{"n_layer": 8, "d_model": 96, "n_head": 3, "n_kv_head": 3, "head_dim": 32, "d_mlp": 384, "vocab_size": 2048, "activation": "gelu", "norm": "layernorm", "norm_place": "pre", "norm_eps": 1e-06, "positions": "rope", "rope_base": 115000.0, "rope_fraction": 1.0, "qk_norm": true, "attn_scale": 0.383, "bias": "all", "tie_embeddings": false, "parallel_block": false, "extras": ["local attention windows", "capped logits"], "init": "orth", "init_std_qkv": 0.058, "init_std_o": 0.0145, "init_std_up": 0.058, "init_std_down": 0.00725, "optimizer": "adamw", "lr": 0.00253, "beta1": 0.9, "beta2": 0.98, "weight_decay": 0.0, "lr_head": 0.00671, "warmup_steps": 581, "schedule": "wsd", "decay_fraction": 0.426, "decay_shape": "linear", "final_lr_fraction": 0.1, "batch_tokens": [8192, 16384], "seq_len": 1024, "doc_mask": true, "train_tokens": 105000000, "steps": 9120, "dataset": "wikipedia_en"}
Each number is 200 + 20 x the weight over its row's rms, rounded and kept within 0 to 999. Layers, rows and columns count from 0. The size before them is the row's rms in percent of the matrix's.

# layer 5 MLP up, 384x96, rms 0.234, rows 177-249, columns 0-95
082,220,205,167,196,209,180,210,244,192,195,199,216,193,199,219,198,195,178,193,179,190,201,227,193,185,190,183,202,216,167,222,169,209,182,236,172,157,196,223,209,211,193,189,177,208,201,224,180,176,192,238,201,204,197,224,209,217,231,235,190,170,156,181,179,184,168,198,202,198,216,224,171,201,152,180,185,203,187,174,220,194,193,229,209,188,213,225,212,223,227,212,163,210,214,220,202
108,219,229,202,260,191,234,213,217,193,181,206,180,174,200,218,172,221,208,190,215,185,256,246,216,212,216,197,204,205,158,216,201,205,171,198,186,219,187,173,197,201,222,203,196,160,208,186,214,178,176,179,197,206,200,201,168,194,199,198,174,178,181,204,195,182,193,191,187,186,221,207,201,174,219,205,180,183,205,202,190,191,198,188,203,224,212,214,203,175,210,179,256,167,180,205,167
089,213,228,184,190,223,195,190,192,227,213,165,213,203,179,202,203,175,206,166,181,172,194,143,193,195,196,196,209,220,200,166,202,192,192,209,197,237,182,180,214,244,240,194,158,207,184,215,220,203,191,190,206,191,190,176,217,199,176,237,198,206,168,182,195,217,179,206,187,201,179,184,198,212,185,185,243,216,186,202,200,202,165,206,231,216,229,186,219,215,248,195,233,191,194,209,203
104,184,204,184,220,213,220,189,152,183,229,229,209,177,203,168,201,188,203,175,195,195,213,199,196,167,187,190,203,207,205,222,207,208,207,192,227,213,205,212,187,195,193,173,190,220,198,215,229,158,191,200,197,191,211,225,182,123,228,216,188,196,192,226,175,214,216,224,186,223,195,231,197,209,240,246,199,218,155,191,176,207,205,181,217,186,209,186,209,195,197,173,206,185,190,223,206
099,181,225,198,211,180,229,237,224,177,203,227,185,187,170,200,221,222,221,215,236,208,202,170,204,179,182,187,218,192,185,206,246,187,195,192,206,214,173,166,201,193,226,198,205,220,173,203,184,226,208,214,200,208,201,212,202,180,201,204,161,190,203,233,187,189,217,220,183,198,190,218,164,199,238,212,182,209,183,133,155,200,195,183,222,200,226,202,209,235,187,205,195,218,188,193,202
095,191,194,211,189,210,259,203,188,209,198,197,205,200,204,199,222,189,188,173,215,199,212,201,170,154,219,154,214,204,177,211,226,154,194,192,191,192,178,213,224,216,198,178,213,191,174,173,213,161,201,182,235,220,188,199,202,164,201,231,215,196,221,222,239,204,191,178,204,198,206,179,211,206,204,237,193,173,222,212,198,201,189,198,163,198,209,181,226,205,218,161,170,212,221,212,179
098,183,226,245,236,225,214,211,173,190,197,153,210,201,200,195,175,196,190,193,196,163,196,203,186,194,154,171,192,183,188,196,190,183,188,212,194,198,190,230,179,237,218,225,225,201,234,191,198,217,190,144,231,190,184,188,224,196,212,215,204,180,212,200,212,217,206,184,214,169,206,190,238,207,216,202,186,164,241,198,216,193,184,201,197,184,174,182,207,206,231,181,197,169,191,197,186
111,214,232,241,197,197,219,217,227,212,223,192,182,197,179,195,205,195,220,192,218,182,200,206,193,197,198,210,213,197,201,229,229,191,180,182,222,215,172,199,225,199,232,220,159,191,174,188,200,193,218,170,241,181,181,196,172,159,204,245,190,206,186,194,177,172,178,237,201,189,201,229,178,210,212,206,194,181,184,161,168,210,169,208,197,162,216,224,203,215,200,193,231,207,189,204,169
096,199,195,173,212,197,196,228,207,156,206,188,171,195,188,165,180,193,196,197,210,180,224,215,150,204,189,215,191,250,170,211,227,203,220,198,234,191,196,223,162,202,196,183,215,232,173,234,198,202,161,182,212,200,171,206,172,181,179,211,217,209,199,187,196,192,217,213,209,202,176,229,216,201,219,201,219,177,208,223,192,232,192,169,213,205,212,162,210,177,221,212,215,221,199,226,177
078,225,195,193,197,202,241,208,168,216,250,199,179,185,208,211,203,201,207,182,199,174,174,211,201,156,196,194,166,186,181,191,192,182,180,191,209,205,221,183,202,191,207,212,164,189,180,205,178,199,195,187,230,202,204,186,207,176,219,206,187,168,220,226,199,245,213,228,235,201,248,192,180,200,243,222,191,166,179,205,173,198,186,224,219,200,245,202,196,184,180,216,206,179,216,203,182
122,197,199,222,188,199,198,230,174,175,204,191,195,189,208,181,204,200,199,215,169,214,179,222,205,214,199,165,216,228,165,223,240,225,203,205,217,192,163,172,208,210,209,195,181,202,192,190,215,179,180,197,203,184,217,213,174,204,220,254,208,222,154,158,195,225,147,227,181,185,231,195,181,189,214,201,196,229,205,187,198,213,200,197,203,202,186,185,216,215,229,174,233,202,207,221,231
095,205,222,213,176,202,188,177,166,209,189,224,158,204,165,205,173,213,197,216,193,210,228,190,157,192,211,190,208,222,197,238,203,198,188,205,203,204,196,201,226,187,207,200,207,213,179,156,203,200,190,194,224,162,154,175,227,203,199,192,210,206,235,180,189,179,175,200,193,202,197,232,203,189,259,249,191,224,219,212,199,212,196,193,160,221,202,198,214,225,193,203,193,217,195,217,174
104,212,204,209,205,202,190,210,201,202,206,181,190,214,220,206,194,185,196,214,168,190,206,223,190,174,166,218,165,208,165,231,233,189,183,189,225,205,189,185,236,213,190,232,237,176,214,234,191,167,159,217,222,186,212,197,241,192,194,229,191,224,207,185,161,171,225,182,231,178,261,167,202,209,208,226,205,197,207,179,174,192,197,194,200,212,191,206,197,193,211,202,192,197,217,211,192
108,217,202,229,187,209,201,239,192,198,221,222,210,203,195,164,231,186,175,208,180,217,245,206,215,191,163,183,168,218,213,204,183,202,184,175,185,209,178,229,169,210,204,207,175,170,227,208,215,192,176,221,208,156,134,220,187,192,170,199,200,204,222,230,177,223,182,212,194,197,189,209,179,217,213,188,234,208,191,214,188,228,209,173,196,217,206,223,212,200,211,210,212,183,175,196,204
092,201,226,188,193,200,195,213,185,174,207,201,127,184,203,179,219,197,206,219,217,212,202,169,205,166,192,225,230,231,192,227,217,209,198,225,183,224,200,200,218,221,228,184,238,201,223,192,190,150,211,172,191,209,204,222,198,214,196,184,196,181,203,210,204,178,201,210,197,194,211,239,200,169,225,186,174,192,147,198,198,206,196,188,197,185,182,153,206,219,190,207,209,179,222,205,224
109,210,188,209,213,185,217,258,204,171,189,250,204,222,164,203,219,180,204,200,202,234,204,187,172,219,156,210,182,198,196,193,218,201,179,192,219,184,172,229,214,218,239,189,206,194,210,192,199,189,170,208,200,200,203,229,226,203,210,189,204,227,198,171,202,207,208,183,213,184,207,206,187,172,212,251,163,169,166,211,202,210,196,184,205,166,228,197,220,187,186,189,190,182,176,193,229
087,223,205,188,185,225,190,211,204,182,174,212,217,169,211,221,185,200,215,225,221,213,177,246,185,206,199,204,223,205,210,210,199,173,198,234,197,162,198,146,207,216,219,236,202,213,202,202,197,181,230,209,196,195,199,201,181,220,191,219,200,230,220,198,214,158,172,226,202,203,209,212,214,212,193,158,203,225,182,204,185,216,189,152,159,174,172,198,205,214,210,238,201,205,170,218,188
096,209,189,196,237,240,161,240,173,190,176,204,195,203,208,185,211,171,200,193,220,200,194,228,200,165,176,212,185,200,226,170,198,195,169,248,200,201,203,212,225,218,207,204,225,173,195,191,175,211,164,186,208,178,204,194,239,223,200,189,204,219,170,179,216,179,208,213,199,201,184,211,205,213,199,208,204,191,205,176,180,194,156,181,244,173,163,188,213,215,196,165,195,219,214,206,181
093,207,212,213,209,194,207,190,179,160,195,208,192,220,203,190,231,208,194,214,217,183,200,238,170,203,217,189,201,170,215,254,189,213,171,230,164,208,205,213,196,219,196,191,214,214,216,187,210,196,207,185,202,192,208,205,249,173,203,217,204,227,197,192,217,178,151,200,214,188,220,206,163,201,255,209,187,232,213,182,183,184,216,193,180,160,207,213,205,214,184,185,192,172,198,203,244
099,217,223,224,206,190,210,233,181,208,206,168,172,206,185,197,212,164,206,156,208,225,209,194,187,175,208,180,225,204,164,205,164,180,197,194,204,192,137,205,225,231,183,224,204,199,202,187,198,199,220,223,223,201,200,196,193,183,200,185,182,233,232,211,202,167,170,194,188,168,208,186,165,190,226,181,220,216,199,161,189,202,185,205,222,225,197,211,199,217,220,163,197,197,205,230,192
111,219,231,212,206,212,185,187,206,171,172,203,224,158,204,178,225,182,192,199,246,227,228,200,191,200,185,175,189,197,177,189,188,168,177,228,187,178,209,210,245,216,204,208,185,200,201,174,191,179,191,193,198,228,173,221,190,200,189,197,243,219,190,146,212,180,195,191,213,164,196,224,203,194,215,173,236,176,200,196,190,229,194,194,213,201,238,203,210,213,222,193,169,189,195,176,199
090,240,188,208,201,188,227,235,212,195,207,198,196,191,213,197,218,204,201,207,207,178,215,191,194,185,208,230,201,172,182,183,200,177,190,184,236,222,206,176,188,215,229,193,205,174,192,228,155,212,167,157,231,185,177,225,237,182,185,200,172,185,194,172,191,235,241,198,197,209,205,216,195,197,231,211,207,199,193,197,175,178,158,187,186,201,214,232,201,213,213,155,199,190,184,189,171
109,200,196,216,205,180,205,186,197,208,235,216,174,178,189,171,193,202,200,185,172,206,235,233,182,196,205,154,206,175,186,220,206,169,186,203,202,226,163,191,221,214,222,202,173,197,224,176,168,171,205,217,203,210,179,178,199,169,188,183,214,178,204,234,241,210,198,213,221,208,212,222,211,180,210,173,196,213,187,217,182,220,172,194,203,202,223,207,239,237,201,182,174,172,214,242,197
087,220,233,236,205,227,217,212,216,189,190,221,234,180,171,175,217,167,181,206,201,218,213,163,204,198,151,211,199,214,215,216,210,196,166,168,170,206,186,201,206,234,207,195,220,205,190,177,226,206,218,188,196,159,166,202,156,198,193,220,246,200,188,210,162,205,201,210,224,169,214,189,203,205,195,221,193,179,193,175,201,199,169,225,216,182,215,188,191,197,225,192,218,202,214,189,206
104,209,186,202,224,196,202,227,176,166,222,185,153,190,205,193,173,210,216,211,212,230,207,217,194,192,174,178,201,202,163,211,207,205,190,258,212,192,205,194,195,225,192,224,222,207,195,163,191,203,192,165,199,166,163,230,189,211,228,217,184,194,197,183,185,165,191,182,213,178,221,229,207,199,233,240,187,183,189,195,225,202,159,214,214,210,222,184,192,207,177,186,199,206,186,224,224
079,213,211,187,193,172,210,225,183,214,191,207,182,233,197,182,218,191,221,151,246,232,200,191,207,206,185,211,187,201,190,180,230,219,177,207,193,205,192,189,167,212,194,226,227,222,177,203,192,224,210,214,227,197,164,251,199,175,200,225,235,181,176,196,181,208,196,182,218,200,219,204,211,175,209,195,191,189,184,186,171,205,197,209,244,206,191,165,187,218,174,171,222,226,229,184,188
086,213,198,198,199,186,199,194,170,206,192,198,169,186,188,209,208,195,186,221,197,229,204,179,161,201,181,165,235,199,228,236,163,190,193,207,205,144,197,214,211,204,218,196,190,199,186,203,213,187,236,190,220,204,197,206,224,235,198,191,228,204,214,231,161,189,207,189,218,180,217,169,161,204,212,181,239,229,179,219,201,215,204,189,151,191,214,211,227,230,191,187,177,211,179,198,198
107,192,177,173,217,182,229,212,180,179,176,207,166,215,186,218,214,218,228,226,221,195,234,204,188,159,166,192,214,219,203,213,173,199,169,215,179,190,176,206,197,221,176,242,216,190,212,184,180,158,215,172,206,190,165,214,200,173,233,185,202,213,188,206,214,192,184,188,180,189,227,219,210,203,203,221,205,191,229,185,212,196,215,214,172,192,218,164,200,187,221,207,213,217,175,241,227
102,179,212,198,202,190,180,220,217,218,222,213,214,181,201,216,232,210,174,160,162,232,194,165,213,206,199,195,173,226,199,203,229,178,191,197,203,212,205,186,263,210,233,176,198,180,201,213,219,182,175,194,212,184,213,205,171,195,169,189,229,235,208,181,162,209,147,193,197,199,186,182,235,202,220,200,199,200,205,193,192,187,208,222,171,199,194,194,233,214,196,216,217,178,175,211,208
098,208,208,191,226,198,209,227,186,225,185,211,142,219,172,215,208,167,216,199,218,203,192,214,196,178,184,187,202,219,215,234,187,166,175,246,218,185,197,185,189,227,213,214,188,148,211,202,189,194,176,187,237,182,228,190,194,225,209,221,193,175,179,216,227,191,195,200,204,198,227,218,155,190,213,219,223,209,216,201,223,189,222,186,178,198,204,210,201,206,197,172,247,198,218,194,209
094,225,191,185,190,220,183,186,223,166,203,178,177,195,201,173,180,194,193,192,200,230,228,181,210,187,178,177,211,211,216,192,221,174,205,256,231,201,203,183,197,208,198,224,235,210,213,184,208,195,194,205,223,189,209,213,221,177,247,197,219,185,193,204,171,174,182,207,211,198,232,238,223,162,235,208,207,224,183,178,176,192,181,151,185,216,201,181,202,191,193,201,199,198,182,238,216
099,193,243,235,211,220,192,202,194,151,201,188,225,194,210,207,204,204,194,183,150,212,196,185,207,194,185,181,202,200,202,226,204,166,203,229,236,171,195,203,195,222,191,186,190,184,188,237,196,177,221,185,198,188,202,229,208,226,190,237,220,194,181,198,187,187,195,197,239,190,209,182,209,182,244,172,173,193,191,182,204,253,223,193,177,171,191,185,223,210,199,215,172,174,186,187,219
096,189,184,190,220,204,184,220,243,146,202,210,170,183,186,209,163,179,209,236,162,185,176,193,204,200,173,182,202,194,194,232,212,204,190,194,182,205,174,201,200,218,202,227,201,169,206,233,201,227,197,180,203,201,212,212,216,186,206,214,203,220,198,182,209,197,192,213,207,151,222,234,215,179,207,213,212,195,150,199,192,167,222,187,223,229,195,167,201,192,188,176,187,165,216,224,219
117,194,214,241,209,227,224,241,179,212,196,201,166,176,218,186,182,172,216,171,181,220,194,197,171,216,192,199,223,222,175,218,192,188,208,235,243,203,189,229,189,199,210,220,208,169,183,214,197,189,200,207,214,183,182,210,200,205,183,220,203,196,178,228,193,198,192,212,205,196,226,223,167,159,214,213,206,209,192,181,189,211,208,223,181,204,155,178,202,198,195,175,192,157,152,234,204
106,204,209,233,200,181,212,198,182,178,207,226,163,189,161,201,176,190,203,242,169,206,205,199,188,171,191,180,195,215,210,231,192,207,183,198,168,188,190,172,194,237,185,208,227,214,229,221,178,158,184,224,192,182,170,171,211,185,189,215,191,202,215,221,190,190,181,220,201,191,191,216,154,201,207,232,226,221,195,209,178,210,219,223,218,180,181,217,213,229,213,209,200,220,196,241,173
096,249,270,197,178,196,209,210,195,175,160,202,169,194,211,212,204,200,178,185,186,196,211,227,151,233,190,187,220,176,209,211,182,179,198,216,179,188,201,189,172,199,209,219,179,211,236,204,199,193,227,165,235,201,175,206,182,192,182,197,179,211,188,201,214,200,211,212,219,190,212,228,233,206,202,212,186,211,217,148,206,207,201,178,209,209,172,202,211,207,190,182,179,199,231,201,183
106,163,187,208,208,190,199,208,197,184,221,240,229,177,185,175,181,230,204,195,165,174,217,226,160,184,221,181,185,218,191,219,236,199,164,198,172,200,163,189,258,196,220,194,178,222,233,213,185,194,218,190,197,173,204,202,199,195,197,172,175,224,217,203,214,225,209,194,186,216,186,214,178,211,218,183,220,194,194,163,214,201,212,210,211,214,164,204,225,217,210,197,195,191,204,207,238
099,253,183,190,236,190,232,222,173,200,182,210,189,206,223,212,193,193,203,201,208,220,228,197,180,204,173,202,209,218,202,217,201,218,213,252,187,216,150,183,204,213,227,215,216,189,191,170,222,172,183,210,188,209,202,223,216,157,212,245,196,204,159,199,203,242,207,191,157,205,223,184,194,192,215,180,197,188,199,216,209,216,192,197,195,187,210,170,186,189,225,174,207,210,199,218,212
086,214,168,174,207,187,187,238,203,184,200,243,172,185,231,197,215,182,201,211,202,247,210,179,223,199,173,196,212,206,193,190,216,195,185,187,205,182,195,196,216,179,208,166,184,170,205,214,221,242,187,196,214,160,227,246,194,204,198,187,237,193,215,179,214,195,221,211,215,215,194,194,207,189,196,231,177,204,204,170,146,174,200,169,156,197,207,183,214,196,195,226,188,192,190,198,202
106,189,251,219,224,198,225,194,190,174,184,229,196,190,202,197,204,197,166,198,242,227,197,172,208,203,202,185,199,203,183,216,198,186,181,172,242,194,202,177,203,197,208,206,171,219,226,195,190,190,165,207,209,183,222,201,177,149,198,206,234,230,181,184,170,216,193,187,208,191,224,184,217,169,217,167,197,204,205,214,186,172,195,183,204,191,246,167,215,218,212,187,204,167,211,220,221
096,217,190,182,212,186,213,253,181,213,212,195,228,194,170,185,198,151,159,178,188,201,224,200,195,217,193,206,183,188,211,220,189,178,207,214,182,199,208,201,176,211,167,193,207,221,169,215,212,188,208,180,181,197,204,229,222,200,231,231,204,177,202,207,201,220,177,213,223,197,211,221,188,200,215,208,243,206,175,170,202,197,179,170,229,175,226,168,208,182,242,201,176,204,159,208,217
097,190,223,215,185,208,199,199,214,157,229,224,175,209,215,178,213,233,205,195,236,204,217,204,205,158,201,175,206,171,174,203,165,224,188,215,204,202,185,206,189,261,218,220,162,210,192,210,203,218,177,208,216,194,194,199,217,179,168,205,215,205,175,173,183,199,206,184,206,193,217,231,200,174,194,256,209,194,174,219,195,222,172,191,213,186,193,174,199,184,201,165,226,184,189,194,211
101,195,196,177,192,198,225,218,178,193,192,191,170,203,207,196,197,199,190,220,179,200,242,204,167,179,221,208,198,185,199,203,191,194,202,198,172,229,199,164,184,196,246,222,197,226,223,221,204,208,190,199,219,210,191,224,173,188,206,205,200,213,157,175,212,216,210,211,172,191,195,216,191,160,225,199,204,213,216,212,173,215,197,162,190,147,184,190,230,234,212,164,216,145,222,189,207
095,237,194,179,228,182,226,187,202,177,196,181,201,214,174,222,220,180,224,174,185,198,230,152,205,175,195,198,215,181,220,176,209,206,191,238,237,196,203,188,230,214,198,187,199,188,195,198,217,190,193,221,193,216,207,193,209,158,214,221,177,189,186,198,177,216,223,190,231,184,185,232,208,184,209,189,177,175,186,190,159,211,179,186,206,198,183,170,201,204,213,179,198,247,204,239,238
099,183,229,177,165,198,228,191,180,190,213,224,181,212,226,200,207,203,208,203,192,208,204,183,200,224,188,213,213,169,146,229,192,154,199,218,194,204,172,190,215,221,195,190,190,219,202,218,216,178,201,198,210,207,257,217,213,178,201,205,203,192,189,177,196,196,185,169,203,190,180,196,197,167,215,224,186,181,171,217,215,172,221,133,216,191,218,219,201,194,216,216,217,172,210,203,233
099,219,225,185,207,203,217,214,172,186,217,222,185,176,189,200,197,159,202,183,193,177,206,178,195,200,188,182,220,208,216,219,245,190,180,180,215,229,208,205,178,199,194,167,202,234,222,214,193,184,182,235,187,207,192,238,188,220,180,218,208,203,174,186,172,198,183,240,229,225,221,186,202,185,173,185,193,197,188,148,162,206,192,166,214,196,237,188,217,189,220,239,197,184,203,215,206
089,275,229,185,207,188,200,220,207,208,209,204,199,186,180,231,198,174,197,185,177,233,215,200,182,211,198,173,188,191,185,210,188,190,165,230,220,185,203,204,202,218,185,243,222,217,234,181,203,170,195,212,209,199,179,199,197,181,191,205,216,199,216,205,187,189,191,177,194,215,188,207,194,160,189,183,211,187,219,214,230,186,189,168,235,174,202,216,201,227,173,197,164,203,149,199,223
084,187,202,189,219,235,205,198,200,189,192,210,200,194,200,210,160,188,233,193,246,193,213,222,215,193,196,218,198,195,201,211,211,192,176,203,144,195,191,205,213,171,209,205,186,209,192,173,187,177,184,200,207,193,186,164,191,177,165,224,210,228,209,188,227,210,207,179,171,181,183,241,198,211,240,239,196,177,184,247,173,191,166,179,183,220,204,226,219,193,213,203,174,196,224,222,180
084,197,161,197,217,213,194,220,205,199,213,186,235,203,174,184,193,196,206,197,182,214,171,189,182,187,216,191,199,226,217,204,204,192,201,222,206,208,192,188,207,196,233,190,164,228,219,193,188,189,195,205,204,165,177,158,203,189,156,191,254,187,193,205,217,217,179,238,206,239,202,189,167,180,248,204,223,225,211,217,205,180,169,178,194,196,168,183,229,214,185,197,170,228,199,198,180
118,190,208,200,223,173,198,204,213,201,216,189,206,185,159,200,202,205,172,166,198,218,194,220,202,179,204,219,172,233,213,208,198,173,177,230,219,201,187,203,186,212,221,187,205,208,162,210,232,218,193,198,199,157,193,223,194,171,154,201,227,199,214,205,219,185,173,205,178,183,208,214,149,185,226,197,244,220,203,169,178,215,194,182,203,195,197,167,224,198,219,180,229,173,173,216,222
091,195,239,206,209,191,183,221,183,186,209,199,184,226,210,190,250,160,187,205,171,217,176,178,177,191,154,212,235,212,166,200,183,197,171,207,199,220,203,214,196,226,234,212,179,211,194,224,196,201,166,217,200,198,197,210,221,197,156,216,207,183,196,196,216,214,215,180,235,206,225,190,200,143,219,211,195,232,196,163,188,200,191,195,220,172,186,175,206,194,206,210,183,190,197,207,175
109,194,203,208,198,208,197,198,209,205,225,178,172,210,178,234,184,221,185,199,191,187,228,209,171,187,179,208,179,195,187,194,233,205,174,194,195,199,195,176,212,245,235,193,177,190,194,205,216,194,193,207,208,186,174,220,195,186,199,214,192,253,239,210,201,185,158,170,185,175,210,227,182,221,196,217,222,173,170,204,215,176,170,204,196,185,250,210,218,195,237,186,224,236,195,217,173
104,187,215,190,187,184,190,187,159,184,204,206,184,214,213,222,199,217,208,172,170,244,224,199,173,186,171,194,197,191,224,197,213,183,186,219,221,196,177,195,235,182,229,207,204,167,187,212,206,194,174,205,204,162,184,187,188,216,193,196,183,208,205,207,223,203,169,189,198,160,226,215,187,177,251,183,237,192,212,232,207,220,220,221,198,178,195,232,215,226,218,213,222,200,159,173,212
098,225,186,210,202,219,171,201,208,182,200,218,203,204,176,225,226,192,200,214,220,206,220,202,175,193,169,223,205,208,220,232,178,166,194,194,197,185,191,222,184,196,250,239,201,229,221,172,223,185,164,203,204,209,175,172,176,184,190,185,205,213,192,194,217,205,198,196,188,151,197,215,186,180,249,190,221,223,218,199,194,185,191,193,172,209,172,180,233,229,180,178,217,208,195,156,196
103,186,213,224,194,190,215,202,233,189,231,247,179,196,213,195,218,177,221,227,209,186,209,198,204,195,156,172,212,177,205,207,202,218,162,214,203,184,186,211,201,175,199,218,185,224,233,164,197,170,146,235,189,185,188,193,186,186,197,204,203,223,186,197,231,211,197,230,205,191,190,185,215,237,201,209,195,187,194,211,218,198,208,153,195,179,217,182,209,206,231,160,180,185,216,188,173
103,182,207,237,192,230,197,203,182,208,183,204,213,200,147,162,196,203,214,194,194,204,199,209,208,189,189,199,180,214,165,176,191,170,199,218,246,204,207,181,232,209,204,213,177,186,191,182,226,196,199,159,224,179,190,219,152,207,210,170,184,206,218,169,166,228,186,206,229,168,220,212,198,218,209,237,222,195,214,176,208,229,185,178,201,220,213,205,215,234,203,188,179,205,194,220,195
089,214,178,198,201,211,250,204,190,180,181,229,224,178,197,208,215,163,213,193,188,188,225,193,187,175,218,187,225,173,203,229,224,200,185,170,193,225,194,194,187,172,203,200,171,191,212,176,234,203,178,200,204,191,194,222,182,201,210,207,200,226,155,166,182,198,206,217,178,190,192,213,215,184,195,203,222,182,142,188,221,162,191,196,200,241,230,207,216,196,212,212,225,221,205,235,222
092,199,182,216,224,213,236,209,180,184,176,220,219,197,200,156,201,224,189,153,178,233,178,197,193,205,179,202,204,181,231,194,194,181,167,215,188,190,189,203,240,186,205,214,202,192,212,193,205,188,213,252,190,190,195,185,174,187,195,207,211,231,209,180,182,224,147,200,204,211,173,208,229,204,187,193,235,191,207,155,190,191,197,195,217,225,176,204,222,208,211,200,198,210,234,193,241
114,233,211,225,249,190,204,206,192,182,195,185,175,160,213,184,207,197,196,183,195,186,183,168,212,199,186,212,188,191,182,247,195,173,183,211,194,215,196,211,214,230,214,196,205,169,220,209,223,173,188,179,204,165,204,218,210,169,186,183,229,170,224,226,183,175,225,156,213,154,182,227,211,185,194,215,235,198,204,212,206,179,183,185,201,218,193,179,211,202,192,190,223,203,184,231,225
100,203,185,212,183,214,247,202,208,209,176,167,181,194,207,174,178,194,216,209,189,188,199,188,177,194,202,174,210,223,169,197,214,161,202,207,197,220,200,207,201,232,199,222,169,163,214,187,212,166,211,171,201,180,176,180,200,188,226,219,170,230,175,175,223,240,188,232,203,192,213,216,187,181,197,212,208,202,222,178,218,189,206,172,191,230,179,219,238,229,201,171,201,233,194,231,185
086,218,191,247,175,174,229,213,205,164,171,208,198,193,202,196,211,197,220,174,210,189,243,191,200,220,220,187,201,205,181,189,181,174,186,179,224,168,191,208,188,227,217,237,217,208,178,221,206,154,195,208,226,174,204,219,240,196,180,229,183,213,192,195,165,238,190,197,221,196,195,188,188,189,188,183,210,200,189,218,202,211,217,173,193,196,187,237,211,246,200,188,176,215,213,195,230
090,185,233,238,167,195,231,225,201,198,218,215,202,215,183,187,190,190,216,228,211,209,206,211,171,201,179,186,222,236,207,240,170,193,176,215,168,204,184,180,190,188,214,190,186,183,208,210,220,209,190,154,198,178,213,208,209,178,194,204,210,188,225,221,163,171,206,211,186,191,228,202,176,172,191,216,179,214,151,205,189,188,204,216,188,227,180,232,210,229,221,224,194,197,199,200,246
099,212,174,218,250,167,201,182,194,179,199,237,212,173,189,159,203,198,180,180,228,180,179,215,197,190,199,190,222,231,215,189,209,188,162,227,212,225,219,164,212,217,214,202,175,220,171,208,227,187,176,200,200,194,225,213,173,152,208,227,203,198,204,202,196,193,176,203,178,191,198,211,207,199,195,214,182,164,214,166,226,203,209,177,210,222,194,250,208,208,205,204,192,223,189,198,172
121,200,233,217,179,193,175,206,182,181,222,235,214,146,202,189,177,179,223,226,201,211,209,198,189,204,217,198,246,187,204,233,231,195,164,203,192,195,187,206,148,222,192,164,206,202,198,203,214,174,191,175,218,206,212,203,190,149,189,173,219,193,201,188,179,197,153,204,215,203,228,213,186,205,207,185,207,205,217,224,181,213,183,193,206,156,200,197,219,202,240,202,208,186,202,210,214
108,231,166,185,209,195,202,212,226,203,225,199,186,180,182,190,214,179,205,189,188,221,194,220,177,209,183,208,201,231,183,207,234,188,201,190,199,202,172,181,251,243,208,213,210,201,217,223,211,154,224,201,202,187,200,239,185,187,178,201,174,221,177,205,217,170,185,211,194,196,229,183,140,157,198,203,200,209,162,181,206,203,239,187,204,231,187,199,209,215,207,198,179,180,191,202,196
095,213,224,196,177,200,208,237,200,153,205,220,210,186,199,206,166,193,160,185,200,214,194,231,185,183,172,204,197,228,212,208,196,236,211,215,209,178,168,197,218,205,217,235,244,187,198,181,176,212,189,222,207,125,212,203,162,182,191,216,204,217,187,193,227,190,197,200,171,209,221,216,192,191,208,196,232,195,207,193,197,241,188,199,189,212,180,199,191,224,198,178,193,183,175,209,186
098,220,244,188,224,214,210,194,173,178,200,227,176,194,216,194,236,175,181,219,182,196,256,182,173,209,195,209,180,172,175,192,174,209,174,194,205,220,196,209,205,259,210,183,185,192,170,178,208,209,206,208,226,172,191,200,187,197,251,201,201,201,206,175,211,199,218,184,203,190,179,205,222,207,200,202,184,196,141,194,208,218,214,163,206,167,207,203,206,203,221,219,202,213,210,216,205
116,175,244,208,205,183,204,193,186,173,235,208,185,223,198,211,214,211,189,183,227,201,218,233,180,192,213,201,216,178,203,219,216,169,155,226,190,198,207,157,178,192,212,170,188,181,220,172,183,185,189,235,208,222,163,226,216,166,214,190,204,236,195,207,218,189,157,183,180,181,216,233,211,181,204,228,208,209,236,195,185,205,186,217,193,187,194,210,212,221,221,188,208,168,181,197,196
101,218,205,199,210,190,189,205,160,174,193,201,179,195,235,205,178,205,157,204,211,235,187,217,169,178,213,165,226,191,192,212,223,181,188,233,207,178,203,191,225,198,219,212,195,187,174,203,214,178,187,233,245,192,221,238,235,194,192,189,171,209,193,194,170,180,179,242,226,189,231,202,200,180,231,180,188,177,211,227,211,223,185,195,195,218,212,222,215,192,184,213,194,184,207,179,225
095,226,207,227,201,162,208,180,197,220,202,178,178,220,199,170,184,179,229,220,188,221,197,222,182,156,218,210,242,190,168,198,223,187,187,201,217,184,216,179,196,210,216,220,181,199,196,184,237,165,218,183,192,171,209,178,211,180,224,207,197,231,175,203,194,222,179,184,210,170,210,194,205,164,234,192,214,209,201,192,207,215,183,180,192,227,244,213,214,206,198,184,213,197,219,228,154
107,194,213,205,237,232,174,205,229,189,166,215,198,174,199,218,183,212,209,174,190,192,213,203,218,187,208,196,232,203,214,196,169,213,138,214,246,230,212,164,183,214,228,215,189,192,199,163,198,184,208,192,242,193,216,198,185,179,205,228,224,179,206,185,193,212,183,161,211,189,191,206,217,182,223,207,215,188,216,201,186,219,185,190,192,185,228,171,211,204,233,194,209,177,207,202,160
114,187,168,240,178,198,186,224,170,159,220,215,225,185,195,187,212,172,206,176,205,202,216,183,204,169,211,186,203,204,160,196,225,141,176,201,235,213,195,221,211,201,213,198,173,225,204,187,193,185,188,220,228,215,176,206,221,226,181,207,227,180,184,187,208,211,190,212,221,162,206,203,221,182,226,165,219,216,231,202,215,197,197,182,187,183,230,190,207,217,230,177,189,181,185,202,209
099,192,255,204,218,192,172,191,193,192,205,237,171,196,192,229,200,170,178,210,189,173,213,196,201,200,176,180,184,196,209,196,189,166,194,216,153,191,190,211,200,218,179,216,227,190,217,172,173,203,196,225,217,187,182,166,217,228,197,174,212,209,204,213,185,209,202,207,213,169,207,216,197,195,227,196,201,207,176,210,189,215,173,167,179,178,251,198,228,246,190,217,209,165,179,193,181